{
  "num_hidden_layers": 14,
  "hidden_size": 128,
  "num_attention_heads": 4,
  "num_key_value_heads": 4,
  "head_dim": 32,
  "intermediate_size": 320,
  "vocab_size": 2048,
  "hidden_act": "swiglu",
  "norm": "rmsnorm",
  "norm_place": "pre",
  "norm_eps": 1e-05,
  "positions": "rope",
  "rope_theta": 8230.0,
  "rope_fraction": 1.0,
  "qk_norm": false,
  "attn_scale": 0.177,
  "bias": "none",
  "tie_word_embeddings": false,
  "parallel_block": false,
  "init": "uniform",
  "init_std_qkv": 0.0186,
  "init_std_o": 0.0,
  "init_std_up": 0.0186,
  "init_std_down": 0.0,
  "optimizer": "adam_atan2",
  "learning_rate": 0.00121,
  "beta1": 0.95,
  "beta2": 0.99,
  "weight_decay": 0.074,
  "lr_head": 0.00962,
  "max_grad_norm": 1.0,
  "warmup_steps": 554,
  "schedule": "wsd",
  "decay_fraction": 0.869,
  "decay_shape": "pow",
  "final_lr_fraction": 0.05,
  "batch_tokens": [8192, 16384, 24576],
  "max_seq_len": 1024,
  "doc_mask": true,
  "train_tokens": 182700000,
  "max_steps": 11885,
  "dataset": "wikipedia_en"
}
Each number is 128 + 24 x the weight over its row's rms, rounded and kept within 0 to 255. Layers, rows and columns count from 0. Numbers have three digits each. The size before them is the row's rms in percent of the matrix's.

# layer 4 attention query, 128x128, rms 0.113, rows 0-25, columns 0-127
115:148155061138141142155154135105141156129116141091103108124161155138124140155161096175115131097111121138078119129148140160134136132106133073110140109155100124131135136129107065130125113133117153199134122136136147139147134109149151109174097087123126121120143125135174106159101127097132184123146143151121108136098148097116105177156155144160097155133166160136114162136131130130126116121155
097:127114144164099117130139143117121129122106141085178106113075145137133146176108155131121102160131157118064096123122159112129124161156165116109135118123177119131092125123132132163099130146131139089130139162168115138151101167094138126189151116147169091149106117148137157140125117140115135145142079119121107150131068120162143182134104155158132136132141127141117116157150136126151140165104
102:130089169088161131125091102119122104085135135121133123155129125156132120105124152163141152125074083094123141163094141128168121137151134208138107099080098118145157106119142115117120099143119092129117182141125099101113120145140105119112135186162118126144096138120124114115120112100110096106110148098144174133137159134134126098139110130149126134175092125081117138138123103120136130087116
115:119160128143141125120140088123158103115141166145114119132155126116136123056178101112177140114130128151140143147151140118147134115114087118142163132116100159144167116117134120094152141110111121147116135099136164110108084089185147126099093096106115104099124156100156093140116127127114141099125118141081096131126161128083111069113149154127132138111147172107186130116147091122147120118128
092:149096116147138125101156145122120120168128145129085118158142129096148137151116152128115136070151121091129128142156115143182101153099121112145129137110066136116173132141125116142139137103111119143150104138117174115140113113106134111155125120084118132106157159079151125126159155128101099154141180175105095106132165114132120124106177138124096124130124174170098140161129174130104090151146
135:120174148123114095166106086170090157117154160135149097146148146148134157086151115067130147166135176158136127102142157128088150118119122115123117110134142152130124118126158112151086106093122146107118146100142143123122145158120134117122145121151115083107104093123139113164120125096096164131113099104147169146137144152099130094128137142053158180117148111130132137115163109133130122120098
096:173099100106141124153118094104137109129107167154107113124153115132143123088120131138142151093136105099145175152112119173137106123116112183132116104108077130148205107170140097096109099117128107157135149122114129107121074088163143109101111109091080146124127161102129122128140151150117118106144162141109097122117135122140149082146168129117113090137094159095124109138143122132122121114117
112:170104138155137130109138133114123140125109141169097151121118134121136106126156122122107128072167108141151157126163147146123099115126152117113152154121121145097155120195111134108184118079129110180144089142100138148131092076141165122140117112109150128120136143127163124077119150151120119143177134151114101134145177105127118130128158115111156194120180139124094107106142139118101128133147
106:139116105127123127117150142133115128155121151131096141111120148192114115157133136117098124102143074121120088137110135116091119084137157140110136148108091113115104139135136157175121108143157123175127122161119115106136184122088127134188142111144142086147110083152170126138107140073152109153134107145135105133109107095164091187150154118155122141099152124128133141135139117142106160152086
102:141151127112131132122160143125124147114112126110151111127124126109158120163101159128060129127122118120112134146128116103106150112141168124143110124181198113141146140132091121148159144151143090119106144102115124152130141145122107156131121187145135135136153133131139146102157135117161156149166112135124132152106136105150141158132079111165155039130148141148128200132120123099135070138104
088:135107112105142124128115089103119129126140144171148143113114104147154095081136114117131164114117118102144178144126146162137143130129096171153139111122130122103177118146107130085086134092101136123174179112113128136112110128165139112083110118098106173091145144108094162118166117149109109102156139145101142158142174154119162093128141123094134132130084134105102139128118077109097119090118
097:120132122148081109096120125121165121123119138111136093115100133116126146145112113079094142094191109126146142134149106137136121167112124075179136125155140103141083109136100153132175116108143116136117060156103189154150096078094147131109090108101141119146138148080131095130136124132154145154139130147117105119120137140142138123145167127130119127111119132157085167108114139152122113160162
105:144126093151121106098128104122132116184128114141137112138116139120133133094132132166182166129094148107135152157143129180145115127086092160103126132085094100148193114106137103129087139106121142119177138113132118118116124195170130115090119132094083135103126100107105138147130135154077112124109155122133118135143131138111119117100156148120128104152109144099123130189104111136131142104094
086:135126106094104126115127064129151139152109130158086126115113141136124120127144138128123155130133085115138131197111118168106125132104135102121146089137045143103125131164099142133103121118109125149133129160132132119112136173123188128159137121093118140141132103092155113151116132108108154192110153137148150122117154130125103111153171159140057114113124142120080150161147129138118134118147
085:116145123107115157144142138143101147108110094104067149086128137157085129147135124140132108135110140144052079143116139104105135139116192118108141105125115127121146160145162138137121125143165139139106133121108124137163156121110146137198126127140146124151134116138144129120144172113161172160125081107105108113099088127155114123109141101154108117102180121157112101081141157153102139126142
101:124057115095136121127107119117113117099143138169128142122120087182140088142126144110071131118142128097134150147131136145098142116134164158140123095123120136140175118155147136134114117152151132144157154099104131129109138077144127124114103179120119138127147162156127135083146119130152090112148156155097133155131108120188164128162112108088170159096129136125093097090091122109104149120102
099:140172122111092123127146103145130121112132159132156140141119125108155147143161182146169141150118121099124145139103144136133167101124069139166125105150183130136108089144102136156118156112099106084151121157167128142163142152142077137124120143139119137152113116119097142183120091150081122140114122129149155108108162127105131139113117151153128120140108121096145193184156115132108114089108
106:153116096109112111136164105123127123137100138117133130157082124099148160148113130149144153135142132092122123152107139160137118120124138140129126109133106125124169095164128089154125134117123114116126112151167112112124129144172130143119118108136103138125132119132098125129127126115083139133118134146145118120129178140125130144110120177161070137161118178075167141199096138115132166111022
116:137113119100111123163108088147122119123134160128078146153156136133135135109142130107104161105133168134130111146141173112098107121115112114159111069117087123117160132161156146149093130094131143100133138142156169097134090076124191136125127081099129153086127130130140089081148099124085099129105122153096105136125144139109156101116160088094117123127099162139129116125102118101100126146118
112:121091092107146141114147143125126137143116137117071092114115072195109096127124114132101141126124138128105076152146112130109122157132205141156141079097121125143153151137120131141147119161139120148095136106093126113115131137125148138155146155133125114148126137150154129086153138103180112131137154103111109137101117115139117111129121139159103075071141111128105100122109127131089119151065
093:074149141104130122132100122136132104108144137108174110128150180136111118135092103120120085126116126167125110121161137122102144107152102117144127122144139130097052131112119175142118153123106135147109150160106116145108183129074154110116120129110160129107118132131146090133178147116160127134113125159124151158126106153113155140139145106082146138104109109167126134091124110151151093131204
105:150135152165105133097158094143134101147129136142143096114158151146144140131187153144110145123152117120119111124129113130107151123079180096146168135133137180102165092168147144163107105080156127119127080168158160117137137127136132142189148123134115109148102111152150082158073112117164109148121130118129140116122153120133117094108170115133125131115148142096123151077148146110126147127119
099:111107103117132109181112121116100152134150122096137161171100128131152143115098113118154142127112184106142179134133119154150075133147143124114109125149133121163136119119121103113123140143080148115160145075123103109139108160150144112090121140108095169118150149125114162104130140126090151145108148133135129148129152126114149152157118189127124137171078132096124093205101126119110133097107
105:103126062117138098144142153111151118131133127138122121130101163136116095119125136147104127120171149127166101113124094121126121164130136101179111129128110130148154105138063108104132150194126153136130105089131150097145098138146126144093143126128090106092166145134168140099100129114103171114121105147170117101089128108117122159106081124150123097083141142100108111108075134112156137124112
125:107156121125159104105125135150132159108121151163126092119101113092114124143129145091127124128129125086119134128111140123158161141112088155128149117134129155127141124105138180136136145093137078152054146150128155146137142126135150130098100100146197094112109124121124144173121108112134182127132125141086141156133106177164163107133124095095165165102146141144100172094109100142124143125117
116:106163168099119115124102115125137151075143133136147117137136142099099147121099096073137099146124085123142141128138162130116145101149065127126144113146154147142077119104152166153140138101114100111120144175134135155136184105121110101101120102140179133114109117111138127146148106142134137119104133131118162140153129171132143133154138096093179171136129131168129163089134104164144127119175
# layer 4 attention key, 128x128, rms 0.112, rows 0-24, columns 0-127
105:115149163124126132150117101152101124126160130122187095150125142097131079087145130145148132172103125121159131139131132075130162130109097118135088102154133106134178127147117155123096147110122107100125116140137146149137133169132167142081120127104097152107158146080121150142201112139072150110075112145093131112128158175142150114139117129108120113135108145137128146158098130116162141121114
113:125151136125136138111123089096164130166137120138164079160135153090115130117121109139129135139133151160134128122134106119153114097126156102100121138066117078173166156049126190120113120103108110134090154120144090144116102136140133107136154112120098131121122147125175130128145141084157131135135109136126129131146136145126135063149127088070123114117112095124144116087130133133168114112142
100:155153099147112119154162095135112116130137122143089113108127133168123153136165141082160132158153187165141148123136131138118111110154146127143132131157155165085081113169119100163131131121111140103122112119134151123101136169142142163099135146124104133117128113136095098120160112141106156142071148141145090118118082085114129167159150122159100090125127136170175133103101112133139151117172
114:145094120156141152149126095147138152118125148141167175175129110123144095126171173140165118136126135155148151137158109111089162116086073139152130115156149138127116155151117118147119128132141184090117121162088139157111133132113110108112115124153147138140146128116113142165150143124095128099125156161131143167105156154120152104095104146194109121131162095092108135154074111118125101133142
109:084161159156115126099087151112175134086113133148112098108104144152132119094076077139115114118169138127103147092119126116104120139185110124117133159122148103151116103103090118109122111143129137146165116145106083123133132125142106117132138159097121138150118140102116117125087133110172135098172118113116129132124081091130151072134143083086132091123137091126095107113141129139157164139142
120:109130151129185115093115147103086113142105105171139091143181117069130106098152137125118140144128125125164148132154140126093138143113113163140094147145074110148177129097140125136123124139156124102137088113116105129090117176180139133084106140101153149093163128128075106131100140134096125091124095156141142129167123131125139073094120130136121102150133136146140136148103110132124112144123
111:196131137171133160138114153134111124121141135113145182155103117120146117106096140142120127122130095091128140134114144078102189129118090144121116136137184121116125111151073125104126156145136171132144154176101119138099155143114107130123131152136161108120148143155115099151139107133114165099143090136138151145143150105103160107102100118174102099129111112083129144170098134114139179131130
100:097173176158149110126104138117113120116138135165126120145123146067128111047132077163125110160099113092112149116132124110103146130116094118142092157082125092156193112102146145111127133121121120106138128128113100130120125156153157122092138136092131157111127167134102123139125099111101129094149113129123176122184100137126131060121122127128119123156131129131114120107112115141171132118128
104:121090088126185105135136112152121158125146108128098094130157111106122129155121105114084156122126128125138118142115167165155090139175128160150078095146143140154141098138147118173091084157122123087115107151158148119128106103149134140139128154141117149101121163105116119111136161175076154158140095141078096098098132123132115100150106137130105141092105141115143128172099106115137117138117
108:152133099102113103136125148155155086114097100105112124104138149173156127136141115139103135126158103110137127136166179118127167152141143103080144100150145108109106095160131098142109132117081162125150127163128134141137120114105123168154129142123072110124114119148136061138103117144168156115104141153154128125129129133083128128122196149135136127112103109084180122108120160092149133122163
102:167160166138100128129092153140100122129142132156140159166081139111149118076137153146147111156117091096125152137113121123121184131101106087125120144124172090110121140149127171123131167128108154105144127121094134140118174144124142120092135158104137145114145120159099108139122077111133102092134150119174173146155134118096147166138120109117128091160125106112086152097115129126168149154154
092:112150131158101106143127167103120100150133145100143074117134130068111139143109087119136129139151171147115140116141125125147137133138121104119103150091132080158174134063156134105137128127149103112102128108156103099145107141175167103108134080126119164116119112099136117141107149115133113114144127089129109127151116134143133097129169096075163085136129158156124135093143128185146137100139
097:129144124141120134106081168145076131140096147159130170188079127107143121117105151100124129146122141077153137136111127139110189136125114149160095168119158098115125146134119157156147153130111135094138123134085126128091156160139115103079148151105139154100164127130121141120137114104114119135146130132171155133152101107097177128129121092143128062115118105121072138139128139136123126157136
101:145093160138150115086075118138115150167124136163145115158130103090111109097111136088145143141077142153124143125142124154153114174124136140117104169112147122133159163091116120133159135134113135098110098133121112108094099117144154130104132124148141171068136146117116136092125113145118168110138091127122096129119107115131126103120137034151131125125170151155106116092107086117145114113117
083:079079126121177113150148127141146165104139108154113124115171139168115147129146097118091147122135092145156104127123127145131099164139164143163124080157100146118118115156108123122124120113130083150149108123152124115140084080143101156163107167147120120130110158137119146107104127171129201149161110113084130122116140127142103091116106167137127170087139117132163129157131131125116108133105
123:128166144145093151172123120114130114089130112137142143121126182137159144104166143148113120134126091098125128138145111070141168116094130061104162105137112115096117110149148170149084150116096153119122140141118131138134142150106136144138106165135107163156120119147133112133110097112131120120127131149152156165141168174073117120118135164153107168157112106066137153128120146115138131090160
116:170123100105084115113123123145120111156114141131144143180115134099181130138097133125147161085113085110134152155111137149133152142141094110096133167128156092110116134158114121123139136151146199086125122108083123112082155117124130154118136132114135097107119129133103104137114097146117101110145184128146110135146109103094113142130147099130157084128084118133119145102102134075116167175117
075:150147090172113122122136165146102116130097151137118144144052123071152145161103138111107140115116141138129121172099155154117119100138137142122098185111166108124116150122134128153183115154140155087092116136118144137080157114118115124103161133138148098110140158093100113128130112100113091122122150153140118128109097137105149147141141095166135107101112154152107132066098136132131143163110
098:140098147105157098179107123132163138095118138139114117149152094086157117121081107143121149146115123155135167147141124107108111097139129151141074120104141108166138095104165095097132127123137072131103167136154116111160107079166115132088143126122135107120118172107104105137144125126107098124140117113072140094149107173127126114150124149098151147119097164124102146134120121140135145131064
108:112127159129139177136159129108119174119157113129113110082155151134073154116171139122113108134146113121100114126132093137126124143117156105123162079146119164099126126137150155153124100110082070147115111139136128128158136081124157152141090130146096142152091134142140124125089128122162163137132106140118155166131177146131113109125145148141124224119125118127135139163144138129099142095122
083:105123157079145102146102107118157105130131089157168145133157108135097121108089111157179150151107111113138165086175100142138110118126081150125126131140117112190099133106114154089079133098141105150138150099109112115157128124156112093133134125149115143110125122109112131128133124148106172136138133133087148119170071100165106125126138144095135089159142119121107116118122066119124117133146
118:145128109117128155140117130184121131118093109136128127098107124118168117123161117138108134097131118145147104159121156086127153173106046129134121153150071121131132129124125115107144128119164175112122129185150125157102114070110108115130118116112174137118139115141134113143101126144120073118116099163135128125096142146057108109099133150157131189110139131113136157126130120088108133139117
079:101104137152136136137147137124130095120132145125113114164115094106155132157058142120135137180099165133098167138163115137159100065143186119102128141113160138144151163114166148134163116129109100137121159080126126089117130126119127127112168120150111097147126171117114120127185113119149147144116152115114126135137085096148142147119123110092123112114100135172099104076112120157143120141115
114:125121132099185127107153138086092151174159140114135152110171155130066117155126128160128111126097128132084110095133143157087100129147150144117103116139136154118134149103107167092118113138116070157144120085138126097131144163127123126141119124117104108117126142120143178141102173114163160126147161123096140117141111146185104115113124143087144174125121114144120095098154143109113112102112
106:123159131149093150138153106123143096106160109155133099091131124167092145139183164108134134121141114134135083128129142098137134137116125128132130115098116130149081113127102100177138112161165111121146110178112103153180125128139144142139151119128141146139116088160150113099108155095131146125156074143131106136136172112145142121168147103154136112116135107123132134198096132138158100136196